{"n_layer": 19, "d_model": 64, "n_head": 2, "n_kv_head": 2, "head_dim": 32, "d_mlp": 256, "vocab_size": 1024, "activation": "reglu", "norm": "rmsnorm", "norm_place": "pre", "norm_eps": 1e-06, "positions": "rope", "rope_base": 1020.0, "rope_fraction": 0.25, "qk_norm": true, "attn_scale": 0.25, "bias": "qkv", "tie_embeddings": "early", "parallel_block": false, "extras": ["some layers without attention", "local attention windows", "paired heads", "gated attention", "capped logits"], "init": "normal", "init_std_qkv": 0.0686, "init_std_o": 0.0111, "init_std_up": 0.0686, "init_std_down": 0.00557, "optimizer": "muon_variant", "lr": 0.00797, "lr_mult_down": 1.5, "beta1": 0.95, "lr_head": 0.0156, "warmup_steps": 0, "schedule": "wsd", "decay_fraction": 0.691, "decay_shape": "linear", "final_lr_fraction": 0.0, "batch_tokens": [8192, 16384], "seq_len": 256, "doc_mask": true, "train_tokens": 109400000, "steps": 9242, "dataset": "wikipedia_en"}
Each number is 500 + 50 x the weight over the matrix's rms, rounded and kept within 0 to 999. Layers, rows and columns count from 0. Numbers have three digits each.

# layer 3 MLP down (transposed), 256x64, rms 0.16, rows 154-255, columns 0-31
546502531501517562543553488432607493564512579499517499567444599519502529475552504393486562536433
520556540503514554627500473494509580549568512553479495490548525462464570471576562441591379553513
468407460524454563504568507530444567565552589491531425561486575515541515535543379489573460512471
478494564375515517489488547484517483487477455502509541482472456483509495335489483520462591547488
429495551449473635445580455592545509509507534491602487494547556438458436552418506455531545594572
585567523514551505495514580544498491513536403516569486493418508485408528511481520530483455443497
373485480506518426528491398500445533485458554416520487519567536513464538517574512569453518463537
564524405521502517494525548547481573474483419560501419515499564387520525439418506474516501555469
548477483507462490477512599581476513552495466418493501464450500496452484568448573535525502536395
589499493408518504472514499526461508456498515518467492532483508462489512475525481541413495508416
543459451426478467531530519471465543545517545487457500503516454450472512554540463502546555426440
656564448534502613432418545530549590519472456511534487475547570551535507484434473452367479508437
478470425454447465531499480613435492482517472540486573497488550485565515460518460502505607482556
444431454442449423567421542385505508562491494539466505496495497473525588476548558527539453543561
495573402453525469454582463449466534485488490524487501591472509486590500479476492459451486521457
469473462526553455546406488594601522385532510467442478419497518499466519492513476485460488488441
549447494504509428535506533556508504474511509555437528515510585503537474595449456598523635525460
528531479543491492493508412505541486534529496541513501520604431489538574506442552453543581530477
595533548537576572543615447487515525469492489601523545480566572440540411458516532615497484565556
476576525508481444515560454526365488518598509469471456576489449524504612427545514469546441484528
531416533418521408419484496484424559424549510409571546537546471450557533545476471535494409460549
455560536516429469478491534606518461512528535576455474567493519421582525526584451517484404526458
509498513501489453527448484435432397440565429554418484473528470462536528479521450487360503529492
509541575448582535539487567467581545456420366558495461534446539489492481562553516572402441511437
445497479533381488530437414438485463465581440510490442510520516440463509470457448411473561363527
495450516461503460539529675550524533493514436527458357465489534535474535481463531431446456523480
536574531523506542537637543566474569552469641557425619462474539527539558402500471448626487492451
563413542452489540567435499544415446538443542482572440398495411572524425503540473488422522476478
390441487443445462540594457449496597499522553555472549524422538514402500488565534545493470560487
426501429364446514548469499372459443549506468460501405546606460500508504487492465457475521465557
538479560581531496517585587449502537400554609497465541531469541521479546480555515426532571480441
453412521530544509582573537519562428551467547474459503498412450562550576457471500501488499473448
497466505427472513476475534526514507393475522481441540562434497544444534472470528550538528470590
510442487415474401585557465503530558537543518565506510473410466514502517534529502577457444513491
487506471445487492485503507439518482441508494505504492496480529562530509593435518497473445559384
484469542448561438494502428503514421550494540488554514662481527551609588574567464521409477448522
600504519455528476432520490370502442544554527514379453531515534551381456430500485460427497459531
404541480465621518572451516451528529473575537525477462414460513452482584522450535585474557467513
522487483534408534500539519396493443537520497494445477662525503438496588480461454466486436521506
527538472467490462448510463567496540554493542416449451445491481502563548450534484460479511384460
526450475513500505541524513594471439598560566509391415532494464575484496523508543507578377522474
514455489451610493503510528554523435510509531505522539500374468524501501517557526547456547524448
470482550544466414541590506560442466504498472521423475428455529506484425527505460524434546499461
541435519526414520480481483505601500414536469493548597506559434471537516453418477435423532459532
467446512493519559529529432473505531492453552536485536480463440490529433519581494491466542527482
484537461510555463418452499466520435488389496545544626465477563518482526564451443520481543528478
482500495464506514483583529439514446480560444607474544412459533474498580525513465516574502523474
529547541496690523430558497431572483540594420498572548506576427499437500522535609535481514576512
521443591478568495500517506540469478509516540471468417598472460492518558448451522560547492462515
546521567499479472486486517483471571501520478468525364461614469495481527462490466538546510443514
510508548505580543482459459464511524538580440494594539589452476412534473414473479473406487440403
555497526504457514522538549464480516460436542435521517555468515458492506511544472413496458540420
496555516524414504490469506504530473435552516528418470486419436579475424472373523531547491567518
520557444517538493608543497481571520584501476500492516518477449442586416536498466472568541534471
503491442434481511510542479465473474467563524534525508439584585471566541431549487426433535533502
578487523445538458541503597316525549454478479506522525523518582522492565455475582564491450524448
512538471562456494487466518512532456474506453532493448507592449483501581467481538499566540475518
488502502481566556460482539507548584523549516485451510541453527442556526447484575506578521459542
532442529520466511537521561595481421345529475501570581454490556411554471461493441435521485447548
636492422507544555482445454469476485493578430498536467476507593569457543586502519526543467584561
512434430496503510532570553457501523442552444490529603497505486476562548600585525528495439449514
504519519508429554588503520431495467549504610565510455520438485588543531537550540475505484471470
508459461499558466440490416450466485515573499440406570444434368460529456529453464548540497562490
546494439433586617456453526442500496506456499541558601559448569381534472559505526442505582516459
501438542468565414532533551476503463472473530431549572493431542474535481551494515547431562489428
491488405464466525466456472476532522555516681422421507466530523464511476505577464512580444492512
550488485487546479474516481521468498602469430518512501468521487464505617474498463480494558570478
567461474479512594559486502444493427499461399425524509385564530533614499450530447418525498561501
488522542640493482537454519524407485482514525471450525371530515557556539511553394506527503546497
528458524408512441420448508563552482475514515390596432492567493457449511396486447471504536540458
597505555439545510545581540551475490513517440513484460502570524557565521542510437514402541460427
526510445544532511490552558499560448493506499520424407532552437448481475559502484518471580408531
502486579450546432499570469587486440487443389543485522527543478473437483557472507484561486515563
493494513493496465584552491477514496468517475462511582617392574466453482485460497525552458489544
558518465526504425485529572493455476487491476494501479554390507460512361504538497446497460483498
496540483493488429470446458430473506530521531524473527557549469580439496566517545553447542456464
499510539452535478477451567519517443503492509501483467446528431473549444525537549435623510445468
508494517515553518612470395376506486507521493509503570494443534422604521535487506531516535484518
462509556550474492542437480513439489513493461452521503452522413596433541484450519564468470530501
421438504500530419572462505492434418465570521505457540455456421439519483447487532488441488552574
533537468468521543563496474462460486479430527494434473468515508468613603531502483543541511432565
610514469529434569402464559523512500439445568484569536524416534505539465459411455470453504501471
486482491440551554490499571529476537518520454440511582460555464499567450467563487505530576567489
504524489601455389576453530500306474453590485500475481461460512472491522518601482535492445513486
494477522555463485633435542455525530520469540516564517423469568463536491521502528574444592556458
501602451544430491588459543550519522422545551562466543483541537411451382554557544505556509506597
510494537641619572475542471504595491630480537490449599481503486459559504460445558528518539503544
492507458492445507537450451509415477490569504524566506516571522443464497456452486442553530485539
587559584516511498492529396561429528517510457515530501433429564588556495540573485441595536579536
525544481542509517569476544444495508467597506456571503594494570513463503510535424576491424588524
438578437519515434420481450469414506510584471475467550465470457464554469475410426609495488461548
510529444457477474526518518414453537562509554502506488467500476489551548587591499508509487428428
528500473524446540460459504459433499552584527446515474505553594621508549481469519577558477472516
456523476543485493482552481443560575641438470518396502490577460518541447511560510574537480475545
564467424419461509466573449463531555468533405504436521539491575364519531425466554511505594530520
427518485450466587399449512542427465531506465465557538465494525456552446459490512480432496590572
470457542518510452551458565448530473440528494516476511584394442485566479437471468575488569477482
489462584464414545551444491477490446574466481491512539494505481532377434536505502423399520473485
490503513505499578558471435417470494513529530439402577464467545459458409475471413486498445413475
515428484512504441446538528455556457525516417524468596461531465525467522506499458483465527501521
508418435463472523465483486430463499558516357549612499463551517451528539554601534436538469486511
446512514532513460493480533535503533528450410508483523427449568592436593516534415484551453401411
# layer 3 MLP gate, 256x64, rms 0.432, rows 155-255, columns 0-31
555554544539512508484480469582416507501456512450531465501427523489519602494525406550554577527550
476487457513483573437526599572496460505486527463539524581526471468536497391446538383524448504537
510436567507574552489576484538467515510464487451477498475499432496638575389472477562612530488496
496556526551466507452510482501462529536340437553590484493619542503468418468398475572477498535473
493418496517485433442445584583523464435471506563488429495548499526548548582551591531515541475453
507534540560362476567497456567548486418421539518423516588583456387505480456417527504471451553416
453470551378504583444585480565463487398441545517563502524472519517561467461463482605469494484519
506614482416524491488511554446422477529469402464516475552446559651479502464472456455538550527542
485477476439522521514556481430435493480466496572593503600515436505537468503554425546472425465465
451480453442501519517581535442545463472489492424574529465407532524551480457478449538503461459454
494579481530431482375468568506574518570463540383553416495482567475505445470425434457512391435522
501436544520494465468487511476529543493403549575582391522517519552586494554559625448520537511525
505474537464540440571427546483493436593527548452451480469453499546541524515485443490483490530577
472499454530510458482440569507510423478506545519436554542515442524407469451420544527478522603494
497393544463445536451542543367536501469518516461480444485648602580504565448413530529425460540506
548459545546609582517484531449469481480470484506465464459518455524471488460472454514459539451437
471494512506573493433479466521556501533549419464422608433509512500550487463477513421473487489351
514562547540475392433501469546520531502520507461478456542473550490436380432423564518542441506487
553562501434472553518591513462435478474462518457497528436531538537484416498392479487433487507531
486577503536569578453459535564492429441497467453515538523465556523457472591547483493493496524527
601571505502480420471551530510443458414482444493543486486466405477485481430494565468501435482572
452522519415546471486392574451527422500470495492586541591483552531506468549461486517481551528461
408597548440528563502556484546492452490450436487447518526529550403412493420594430575494554566489
468555449485602561536458534519553433555495472465553555446475522534513482479564452359572543551598
533606403449440467488519515532490497560450584485563384483505455538481492480499445586484481497508
501538560458469566509541475483546542466426552415505449537566448560432443516527451522494515591553
572531492540555501404488503606580501459522512533472351419546532487571465522475479572572389563521
537512561381527513520583493453505468582484528592513559494461499531477463466452498492473496518428
524562459609430500462489449517584454524482545514519430482494415548550464535466474428458382453511
532563492525527483488522577498503487442478478515533429470499474567520525472547471542502503546502
475462445522390626469404475516535490550406512562453565470550517567395558446489452527458522479482
546556327462448453496489495486425539494457552520505546583400551508462509513452622544491485534508
506427508495502427528467500519502417492491548454498514418555525596508494443463376506502545458502
463490591429425616407455486533481486526571516510526431437548497558521526430476531431473533482475
514528507546475431522489516557517420460527477398452494479464507516462520507452480536452532557493
565518602458507508527431405472512431540508441535531510517509443554509430497624589512487558514411
538559471546594424470496523557420492377518488468445563476490470422594442371392491481572434528478
592527506555398511485545523490439567503502466401493472436498410524552496439517522517571480497628
497413597508481589478464522501592449529452550466494400503538427440514571509497565462484428463461
394462507475570488530480547521578468443453451607546473485595506419584438479563492446448576488524
553571537454489503551441457598534526611433432509556547491607521495514536387532561559551471548489
543558542512541524468473477463439396432435546588494477430506520449524597524499526536551516576464
473512468537543429473431505493495453486434544590507434462464520502481476506474565522575502455505
539509560479422486529488486529454418515589449542488513441516472568533437435460495459459419449463
465547491394498478403404423469477474378441476515514518604490547512475430483412521569504466520399
565504526540517467543409473474539407522463504452515522485403470411499553496464559446522597532461
543452558510493535366531548538546532420470482395460485409591460479485474446558528594495484486519
555531504456540455578474434485468469527496581444454448508485533443516485467494514553479468606500
482492463463477539493485521453475505506440496479531502445528467564488497526442451481531438433426
565475518441459495515566484428489498508405447460461595566551478509481425515481470519408445445529
549498527511576487492565551601611477484477489517536461544587513543515526506363513504512545494614
622500568495427518486581514508469509507506555496548379562471381463552507423382410371563523526498
524499595534472518514471438477526520484446544490460494461613543513443418498493540471514565493516
543506478508437518451498560528557481538551461477568571493410502500431582529458460568520545489478
503531586482591547400474485482476448443530426470586456461499498521410526491467547551528502481467
506490480575482436567509588499511417439500423475506426506469499593470419459517462520519514498485
451483585534457534438434456542532556414494430331499531493538506546561541448560598523554544494519
544582513459566563463535414422495448414445454439444507515552545556428489607506498549510510529491
517536513541530558546509551632468435489519490612521544503509445519600509591445467434511463506521
493570469534568489485468572585425456516468413550452498409498458488552498477479465433495566540524
486550520421433430495580528499517523470425410509571511460401463511521436414576481506489531482470
533575511527536602471539518475511457483527437525493524481514406431473473533423493579449450568390
546474521483501550531447517547438482590412523546493492477543611526403447608472467475443553584430
487443571480427465557403514480579481529502544480463447506503468505561467446373494513500399436489
684476532548520516522585438472389441582505542453518487471503472431485533513404396589582485477547
531496605476502446439533551575465464487431447436555499454425451469501601390560467576512516440465
459618533431427587455385502466535534498422423480444602463492548468445454503444537449572585556553
489538464473468598578493500470482431454440474587572504491446508500491424498473357504502578427567
419523407516509575487491468427496443454388532429507394462481521518539439508424452564546499457536
495481482450517577584402521545479435495440463518533556418423450493453578543421571480451516490476
446545423527532587517505539498615415455459554600625467551566547576465445498530506544569419551476
613517441466522444490470624513496437440540483457474530452458452568533482505463537492540548573501
525434523534495504551622574496438532435497458577512437484500467454519451524432435464482514518477
588509437503486511444519457585477420422571513438589503451466538463515469492501411528513418531552
466476516530448623523481453541429464522419542550598552522547497531511545523465433555561481498514
530455528448476526425537409514483557544591492540473448457478457501557415497425545544570462488503
441483366456509463441518488498557509511530415445579524442492473557626496474511542435479541497485
617532543396537503375476527506520492439500537475607418553467464466486510516518519533493487530505
456489588448496485616485467531578574485458510447598436591572588499530605525478476492473499569538
533411513540480480445427551560536492413404489510524449523495476522514517514572379552473602564463
479575474530512466530499500480344438599410466490527492495572566489537465519565514511486523486533
473496548477481523416511550474510464409474490439517482480477485510426406538585582524468498477522
588546466505499489539666532576452539495470522522585510529539435592538472439524616581485572478538
522472584575519545617484537482537513455557499428486498466527535514520517436432544437549492432545
550557480432472528486453520478513497481458494345574454452501513527449385489462507563564420489558
607481508518489478538496605463473613575474432468478520409522487541555478422413539528534552423576
502557470489511599413502499496487535579569511464571405529467559520420524538376505595366513569476
481458476500477564562476438512503511476526363572596486479373545528633552587450507502535478525540
563499514446510539516488512487466512495469449480473585390496575522564536480547418530471534535511
591530539440571551416524461597470418421466515528497528393522535530524552486441483459510534443490
487502509451459481567553461533483554482437480533491542431590492477420494447484467399558527594502
486508510544486543435537563465481381565503523432488464530565462527468415525519348501489449457527
486515442473477501524438507493568485581468464495491467423487537499509516393495534569498520484527
491515543415542470562463365590557527423477431566522492507572434571503513515452555555494470523528
452535476481478556431426462387524390454479557478530474446555460396398545604498506524514520605535
537565533547505513578464476509517475442521457448527485516521449517472522516393448549485505572432
475479570408456522506564489444546479509552521497590483454596525432559475514462450532512442513449
520545459513467513522610585519485505499535533511531401425610504543494421471558494591557497546494
601485568480598534521546608559565509511473444464515431548480446588544515531491441559458426546468
478521504547452578510505519553493414550537499483565418444475445480538391584526476497529481486504
443550494597512518479511560431532535575475514545529466470439555477533544465508550604464436520446
# layer 3 MLP up, 256x64, rms 0.449, rows 155-255, columns 0-31
507421480533457505495407576487561481534440559618528487528471455607545562517447498526494437454459
500463520642534480488426491431479503490540432397484582500392470512463582509477609515513501494502
618511468534504411561536534559535536580534479556507516558554568521396562606464545463521403539504
485455527481491514448433448569367519541424482567476487535486495512441521486504480492557490523538
444472458550557520452444512472497449518559508456473418468514434512483601591607538554501425538532
531405500534458531505514517548523499463421504493400526578515483389527492499412534475417501532595
560496413547562474460447450439507475517479448506414463556475507512418561476563467521501470538477
490535561586468480524487456546536536496504549510541387443524440524519575452450576514541517527498
509554519505569467472469419447474554567478472403503501506487495516464445476507485437470447520519
493539457534599431532475461506537587473428523562561512478525466554467441429541508534427480492563
473484539502560446501500544603462510546470527450501490518511480483423478519504464425336450540427
474485597539492481511455487460506575434476521452502467576482502417467422522463476496472452576468
474538459517488479463542453459454568538554486559539566490452485452515636451548505429510518497551
417493512462476445512461598540459475479556535506485580517580451535501459462562475545592493603456
590516500437479540519490511620460530549503503585545526546418503456587498583548388472559444497525
524532475488524487588446486568540551514490520548521500516540381455480557431505504479415535484458
463460568457495488480572507510517477399490524466572526459491560513546550454504457559485575532571
474576470493436503542521548469487513494551510563476515548518491504562447599525551525484455495484
508489422494548628510562582474521486457474410487513502544485524587427477554363542549515429497510
510512474505525510510519610561446442413444478425435485491480475474531591561474430497531494498490
434503567489515551488519582555417539452489510500417462452559473575438566499538464443451614452538
510503531520518562511321513457474610368492597566487521494487527439490504540487506519562526536566
443361456534410545429441558454509459587510525552570514513451571551494515538525465542574490396513
523446455533523483557521511555484459477464493481479372527526575518488447463569527538552590543583
560487443526458496503503510575455540614528416481503507514452412595443506444549579520540516558494
480469507529514533466484426583527515461490476549644422547510499409531413545594469417425506631443
488570539484425454511597529397527568543514450457502476564510503454460484528441534461450440430452
515478477460502580504532554447505472541517535527569508501453437466560421492426462559517593539452
542516452511513526543489673445459530434459499479530451488446512451540572439566470562539552594525
493548568448493526512509537536508561517493574563515433535556506472572512481519503529531546539449
536556457492477610548401435542453435504484546562504468530596500457394538556474425429532536476497
481481485583522470557483484547486468633600555428539478425538449504495466541525561476496437580506
545600484400479582556573484587515533433454477498552509503518508464528569452492561556545543528541
503529541489526476463492465529458543634512574408447475456478540486586517514486501537490588575476
469500390547604485522506582536528503492508583457554503562440500422467481418481479473481461484539
490484424500505500409496418457557412495525430569434553443511411469517469476502503497560497433436
650456519569503441480465435564469535423523530517413543500503502576533448461420402542498508502517
494480577571490399473557507489496569494430517483496473481530527520587429451518477529519545574583
518477537481507499419535514571599493434532486518511503489469522571464552577489486443526500585444
494551590422587540540472394510452494478415405480529528421397477541539549492514541510510518502520
558568528504480513492450475473484464470476497571462484503514421587681475525577611401511432440475
489405571502597500416535469450530475456592449545402489477493602421418522359475569507539500557521
528485517522517567487522572543533543528605432471558470558512433535569541464511471462437495538530
599562441470480594501481457496447465449511506500430505590447563485517479481533457524501457487478
571523525544569397473504447459557519449555557473553479519561503581483467458487519547574531554499
535430503540473448501482464417465465465617400561568453507474477543474545533467462465430460498538
508522437430523523584400549526561569528554529565508517503469618596545465537537531558406450607483
471453494426553485517550493569552520421481515497505479454531528406549458449568517477445472460524
494480498520458487425497512564545466433539424450440543418440507422521576512551611580451524447519
450510486537415422511553472577563529477580528527551431490551493529485453522518489476524474580488
502475443573533513452564549472512479546523449644517407480536472548537446473515471522501416478570
431453458545419476525515475507473513473503559471537545437522496554609543569530422542465547400531
405554492459532488540506586471542523491527498490518462583517529499515535502511613505476529532527
560474503519439524486551605506391535604494541435463461473509484514478466508425476520546542448479
473450504533501443634506475532499476422536388464500520487464564527498527455529522473522559587451
546581470574522433523524483492481596519566512531506528499418503533515509526514519501503573453465
448460415519504492573586534532522457527585443588490423455474531483483505519515567500523406532527
448535478516515413489439590529545407455462510443496561562493452465545538497440475498488449522523
413520480361520525521462482511508479526514478554465573370482432451473441475507378492446632441542
557547451531512516442508531479470477506512459561603499408496522501419464460451472482469584466460
469430460431522482470473530425527504589510560435511582474456547495542535519549472486473522477535
440565548461476566463525470514515451577427503554479578494541535477556479513453374495546383391506
388530579477454373455495435553453489496513595517509439412500451564497505578434541497400494454478
470526522408455523454537494510423533472577524504579504563519523523550486434479441623509374567443
550519564517549507467614528486442607467557520492493538453411463471451499475527521496481509457578
462491460565529452571437506500565513544445455473381615472460590525551491606491525480402450522548
479437383591423441526549535533418521480575547547439419436474454570474379525522480507387504516477
477426473508544452481574422589534523509500571456499451531477471505524497399555513573525515449450
627592527528499519539494479514510571587459480435406483544420484462464439445474552411454453490579
483485545531356432446450571507549494398528479521461563515492381471443503505409482504501454466524
485501476397550543383506503478528503431479554625497466559496498522406456532490463534457473498526
433551477433521518479512465463528432462484481521515570514516447481439468436480442447508452477520
517555493518450426532504580432464540424483541505441507494495504475532423557460516490378511528425
573564517507447541457445359503595418497486482501547541435534528414490500461486425528459498547557
439509500509537466532537524431479477510455529547587546467481504499545447505462485480569525562543
541474540502499388436519519509492542410543496515548542507449637501520574507490497477559469623499
429435545525505524534490536551519526425552431423493445422505486512448532462563559447533499460471
492590507548510438592534448446486512478497466435526565495464525567547452579442505527548492511455
574542602532455562565551396442420455511419482419478478521482500469463461595485441528517590469533
553527581549482499512456628501454541465392634507538481536532523456526437473466521503543538480500
531440488515497513549487576529576506462515515435443540470634447411475523539471474443468564561481
606559488549478571473492519463490559536509504529548462569388510624439512445463466483523597501513
537493555527570540450602558518475546504489453472390536520502537534496394518457479501435543480498
494491563457518380650515498414453454451456478552511463555442427498532503520592481495534421572499
541646489499494436483447619507463535484534462394534545447419523436559491466526461612484544557586
486570462449479520533562506536514592448534489455458505570413352570473396383514580599556536486430
512587566378495492556550574509519529505450495523485549535498500465452562569421550498443514537462
559485466536431450494436421510508588587523515401498568487474503385443503499438583522441506471384
485470483461518500504437494498515493409478486415450593444449571433492526386622457511523496503532
580359588553476489500546434492445606498525471409485429439449419549564518562431466436497594566564
464514581430477510584523447494504532514451522506526540460572510450488496451508494401583456536517
464586482443463431520468504599544460402557479374501615529442457470477498475479467531477497533446
551471475459436481562499450483428582456514474362572498463515512502488559451459544594547454433552
416523488398529483572553559468529476527509411540519471586443462504451464560455523374518516398591
568446412507521307466563536506542616509572552495500483480486586539441442389429595414509483526485
449417531480400504545496477460568505413503482541443593507528526498536550556539463443442438492459
497486487609518458527487506411535517349495521563498423546477509522518546487504468475509498549506
452506506497463585588431524474427451584526530506442475533523575493526506483514552522512476501511
557504484504572517505528583494438530462444575564496534502509595566486473514514519507392474515493
511545514496536518574486455522596405513519438543453512582528532538543438485471527529498493615522
516534513504570506494491496527533446472486503512471427461549459474508515455580553555418639576515